Weights of a small GPT-style language model, trained from scratch on English Wikipedia.
Size: 13 layers, width 192, 3 heads of 64 (1 for keys and values), MLP 512 GeGLU, 9.31M parameters.
Training: a variant of Muon for these matrices, 207M tokens, 5748 steps.
Each number is 128 + 24 x the weight over its row's rms, rounded and kept within 0 to 255. Layers, rows and columns count from 0. Numbers have three digits each. The size before them is the row's rms in percent of the matrix's.

# layer 8 attention query, 192x192, rms 0.0849, rows 135-191, columns 0-95
079:166158176137136078132154177114063166148132125140154123155156180117098117141105107162118112143155135117110132126109110159157170119115125117106093126145099120135160131162128150130118101128123160153110095137139164143121137109103114108104143137127123167134102170126121143135146098109167134140
090:103143165145187094101144157152108110152104112115119129119148152134096093150107107132130141120187136107098100109102125118138160092107119132139072139156131062148151131155121157133113090112179136120129102160078160146119122113141141116139147108148130144146160150126086146155143131140096107143
081:117132091046118147139122082130136150148114117174110113166099123149146161089157134099152096134068143190145117142154130152131155138155108139123139128105143156111078155125120100163152172153171122139122148119170099127146134116112093156095119159163138158100175115161161106141097099127108117140
091:142149138132134094108148109095075148122115154114133150151134148116118154094159099159082151171101067109119167158139194126119122149116095140134141136097124133167076124178128133143105104109087136124111119121121104120124123125145150115133119124136144082096126163159108144144132109139108129124
092:117149135209123133119157191116155130114132130179115115113124094102108148164142110114138135149135140138103144112126152134144133101168148122118104146137095140112134098129150127097124126114169128132155122145130130148151115132144122153079139130141159134091110136093109104159101136141112136141
115:090097133097127130179169138127128147115127137097140121145152122141117148128080101113154112161125186131106115130114125167123126126159098151147144140139124167135076110118148145123110174120130145143146105147120111155135114125155091147149132105146106126119149182135121097134119113138135127098
089:147083124130138098120161128149108111162114082147154122171106113097123107137107104070103159130110127113134142126130073095080164153113137112141159138068127121131148131088083148158133140143145116118151146163140119125100137139115116119158123110169112104152127156145139156153136145136131129114
097:108173114127099138170162123144126133107173123100144144141127158127132136082127103125123121094122121130144123117125111217109134187098106071147148097132099159172116149063156157142099150119143169145106121100148111125081146132156143115174103125076165092145123125101100163105133112094108122139
103:107132143191129133165104106136136167149087125104089145111119107112167115137151127089144139072147117076140118124098159162089137127139149135136119164125150107103172125075112116119150127140099087145134130117099132093104100109158073155134126171160129132114131083134147175153088127175158127153
101:122154139150131105197088176128132147156128118120143116114129111145110141175150161138104122179135109109132136103138095143152147151117122160128116171100093086148131095107153152142135134074123102095104142181162131112171143134081126146163134135084114132082142138068152083075124151123128113141
101:108146168130105125101136133103158092127150144127141142144145150090099160188147124124113138118131147157095165124168136119136124122117139150118148094102154112122146107113156142096176122121097091144151107134106137172147092156091121115106121113170112077138157158136132121133154115146162137103
085:174151147117129118098135103154113140112167143082103113162155145176151108077155142155135095092121103138125115161122134122115129114120122158100130152165136112138139147132139113100115098158114167140139149167114141150151085151104133105097126167137134127114086122107134130104126130127147110159
126:113093131092151087169148144143122139166105110135147100134125140126106141144118106156127091130116121113094131115143133151125122126127081146139156172133108135102100065132149134143135103105162152148130157130155150153156149169138153109135134101170106133096124140177162128154146122137116157135
097:172125149121113121132110151136148177147131109138123141139168159105137146108100164139178100105149116164109117115101139145143103146113130113162141113130112143185096151141158173128129101139124091137121104123128107160138120104160116144149144083084092186115141142104157132111163103146117127157
102:099140135100128103101080160125145085116100097130114104106108073122154142124140099106135162077112157130114115139121158128105071121122105106116117110132151119116084086146138127145137126170155165140146146120116129129155111183151122129096141131121113069183119128156163122102133124119156084075
092:142123165074131147105125101116090155116153090146206119128149128102114151133144154157135090167127131120091136135123140152162144138105116074113138105118090165144128138105114164105120136102132168158101138123128125184135113143147124112147148145118121139118137152123166150140135157167102143126
112:161155123144109130092119161120120116089132159154141127133140105117119128142146133144137126173107141136130116104087117138182078082112158197103104129113140115154143109102129152158145144111130130179157110132092125125140141136171137100072135114135110135144102101159154086144188154128151110143
099:094135142099150103125092107123138137118124106103113111116088133144115134140137159139115105137151155124101132152087155116093125123163120102136122083145111105145138117113120115109136102196115156163148083160141103067136111145133108141127082109091168149149111107105183160128144136096105133105
101:105151077174107114124146107141143165139131128130159133114143113140165110127155158115149114137132140093126146157120124134069145151117086105157130132118152091098095169121140139122078148167129138160148154189126131152125098123136150102154091137149107123122149160136138142149102084156157134111
092:097143152203117159119181093140136114123130119160084148105086186151132093149106164088144160102156135142152138124101126095179135121146109137114116114146096098107166118114154129124107128132115140134139108148143154162169120117086120102104108122134163107086103100118105111143097141140168100129
100:108159158089172072168140102165114119090121112143132127093112147096093127093164103091098130115144159129158138095112116097136112155115125119139156112172132136145122154127124131160128133102122129158140115138124158120128142133146152145114162123157124088125136150143124122097098157107149134160
104:138133136114113152130103115106111108178117111128149114120146078161088133180128152131147141142154118119111117132108158138150121124116094173094096095174148111156153153132161110159168115141117134121138113143117147105102129146103127151106134149129166156165074074158117084117135129145092134147
101:140152123136117139145137140196128142115107140148133125114119154129091107105150114128152124145153144097096110141142112112115139152134123149110139123117158121111093141148165127150146103142125098119142109107145098133095138110113131118137137147109126116134171150112172108168158141103072113094
096:102124081112102159177101109142135116108113154131172138083071155122140153102183140105136165125098108093150145114113114121139149104135147136129061127113085124102139140115115148157106095131152109125073123108117127129143152142097139145133093094116141097099118092118132107176109123109121112157
104:125132138122090106099095150150145152069118161149147170145150178143120130094104117140098119142133088131120118157094128174126129135148128136107120150152118173127079107196120112145113082135115142100070108165125192151149126123118164129138129122117159114121114137118136149142112119123117159120
126:098145166107103113182116132117121065145116134151138120140166072140088137175125153117133142090153172100151123112118162141079120098133130128138135144122153142111135080170126113158106103107095181140175122118135094085125132141159142143095106133129142149107131074125119119159135134124122104148
106:165157116118164083122125127144126112088128145129149116084086123142120115147073152174143146114119114131118127094107085096127146139102113073152125114126108140140115164080126141129126101122096080094132185177103144099102137103120137135113109095137119126168151112130093130128127146122106122114
102:124131122109156111123111119142107140126106135162078131105148153073091173097146128098117176143140107117162116163149115093128129146121128196084147116142162145117109149128166119127119090106161138147091169121128118139115166153149159166144081144164124103139142127111147110087069099167139111139
105:093112171150100123112126096125154167117145080112129143167129132151110089108181107125131112093110114101126156115102148138145177169138093159147155144157123135118118164128120156124106112100143130117109076100142127065112141131132177116160097161131161126107164089091121151148129152114172131166
108:163109131152135089125134132119109131077126123127101135119110135096125126089112116128190129106090132129175143114135116152105100106149084143138077160132117138171090111145135133136133120133125151142112130127109120111120102148136115112114133136142139165086155125106084145139173117125088126096
097:176123170123169145114172141109138128163106083132099166167137116146158130101127130140094107113120165106182125129099126112179139102134152144136123114135173151127117133094130098138135116158105112159148169135146115127088152164142182151130157088138098115134114142115154127144094139116143110120
109:101132155159158126094105117139167119173113158144108109072176086111097137120099128136106160132121149135078089105128097164147135131130141154123120120148152132154130157119115155147184118124119109091172123118119151052120121155140101150131153117127142141145144072150140133118157157122096160107
091:073109100115142147102098171125127163132094102109181140117119123123155133160124121100135128156118135114098116125169131135128197149104115161139151143094154134111110089140143134112145137111107080082109140111157133124110115077107144092092103131153112130170137097200105113159133136154118139105
094:108129154161119138128184104104133153130142110147113165127125103070124141129150207163123127053126181123116123124137104138125108146115123110129099082102149134142121148181128134134076117123086141120108139094141064168084094168174113101137114119104163126096147120161130109147124129125094137144
081:084147131132124159142114123107104097146121108133117156077141108111087131129111102135106133136169138098139110131137097132114103109132127094132160155139189141138098158134142103094157123150137115128138127153112141144172165152109131169122092070153130166094133145149072093138126108131135124111
104:102135145184109180129103124132135155144189148106155120108128090137096145144116113136085145139137113116138120110123131105123122141120154132113105139143110097106106103136125125122135155141139077144144155117112134140177094114129132126104102071088113135105156146116097138139121130112198112150
097:132097114109128156142177126136117095165110130156126163129144133120101086154141164078141108090075135097161157138127117158098100097108109095128128146128102148130101141132142105132119140150125124141149097121095126152121130119151130140136143147110079086175130144142168137142110138161155111136
099:119123098143111152074105111146136128173079123134121118130123167179147175156127108159132106073124139164147145116121098118105114104106120100138075122121095110097136156126152136126132097151101119126090140136135125137122148098135182115056130202137106124129143152106101119116143143077104162135
092:103135131121122149091102115129113178146117119133132134127165107141139129151124168130112137140116134110137121136169132170147102125124128107127089108144105109145162108108125122117162106159131142103139160218135126151122124163093150106169106152142090103143167130140154169111117109127143121109
092:138155134113117139112174111161160131141097156138120087112133123100114129098154112147128094069126146123159113129078118129168132144152097116146086123116095145167148104141155103098114103113108134138126138133095135125098113137141135127145093115160147116091105126125105131158119135138114122144
094:080114116120141118156129158116113126126156157134121113075164109145102119133127138118152143115173143062114115112131140115151121118138104154070094159126144131130131126124169150165132135114108146122110151137101144128137121150141116146111154135093145109105142136117166106123152145138175150109
102:101144102123111169144093148090138123172103080120100167156090133181139154133115143109131124148163104140118104134133137152131096139120147127157115122133110065097123103158129164093160120123104146158100158145159146157121140127138169113101111161094124112138111183101142102080143094146104091119
099:137093113160094128143158149109136101092141107128158121095105129155132127147114161135131129098116073116151134114102145123208121180128151120160140094118101115152098152085152132148127171099133149112110165129139105153133137111137138142137161136169136123116129139148128170153111137143127138123
089:155117140102124147104114141144141170142160164142196129111111117097137152115076142165156120148109102108092120131141108115165121160135098103093129137112072098156133119132142126140114099094111165130094137125149142126140131140106122103153100117100107108118083127114163087144133173120127133141
102:156133114116129137131104143102084087074136135179123130129145172194175071148141140113113170120115126131118154144163130151142116160123147106118138105148124148115081144150110116110131095133151114137119115123113092073174130149132107145160119121121102110146101139117087142173154103123140087131
095:095114126119135065165119128137132105111090165131131107138126064093149119113096126142127101167113079104137102141122095177086127140105087119097133152134124142126129116127099173122114154121111096182131134115111098116096116112107137113136153118115083119167128126140146128099132126166165135102
095:102088094163119136144118102130157110135101112141154151126144129129114172123108080126160100136171140111122133122147112114114150130137104131128165143131082070097121085100139146120136158143096106140116139092104129110101145075112129105133131163154164159125118101124134100153140109102127111125
090:103097127110143104067130106139087148132162154116126113135165126133146088139115151088087128150104137153145105096120116155103108145097137119116112110130181122141142153078119095146138134093086169117139132121136141101143110120167113147095131176152136161145117128131155092111106100133100146125
093:172128123114127133107162159134124155140124115120144108124110154098196158058117150128120139175126128146098089145120128118168122133130104094190113105115131122130108112101142115143108126164124111132129183095102148132112085131112115164135143093145149120112148177126110110130103145099097137100
113:137146147112145125118141138140139125169116124187130118147119078095078121177108119106141130085146133145123155111137117090130126129105163145110162104128164120129156114126097135130142172126134141114159100116161077107144141072087101136154105135140133105129085108140128093133116128187123073157
117:167104097118153155156193106146137135080120128166110127129126135139127112090182108101145128142076144134154085088083138106104149135141148121164148140122138100100113128141128136118117099129164083103129158135116151144106136142148121148120169102142131104118152129166136120142112111119119170141
092:113116170140138160151116118160130121110141082159160128166125145139173129087106103126118107086099115143153177115155147134111124126148138099127069126118150160120171143128086124178123122156130117143108140171128118139134109106091113106145118139114141191107173151123095161166138092152111109128
102:132101130147159098176117181156132109126141134112100083116141135063100095160146124088103151137129122183127155147140077125151147129117160160128117098109129108103131109126096103113115145091124104141116148086126127096170128109160127131137102176120112131144135121103132136160119112136111100104
087:103153111126122142131120136138137117104113095141119131132113141167141148134115126130138140113141107123119143130139121143126106187145225138104117161145165182150114106122098135153125147153116182116154145126149095113129117114152110109146124125135129154105119156145076124111114148123122119129
093:144149149068130090098120135147051127124121158107091137089122092151155131104147134141147138124105124089106137120114106118143152165119174109154117122075157172137135098154106095079110121164140084122099149126118103141094130142105155122107144144170106092119099167153162113130147139157141090137
098:137132072108120114136078140152140113145095114155147127169126152123138130130125139146133149147109092122127098133077168082093130102117118103135138125128132144156100156141122123178143156124160083155147102155097096117108108120119136134181150134161144110111125147166114087109134098130065148131
097:130160102154085114150109143115103152158125126105162130107125117101145111139121152104167131153125138105148161181121116166109104094149187122117155112113112150135151122120094122115099134139102143151134124126125132154093159176182165147137096152148134139060111130099180100136171116101123123145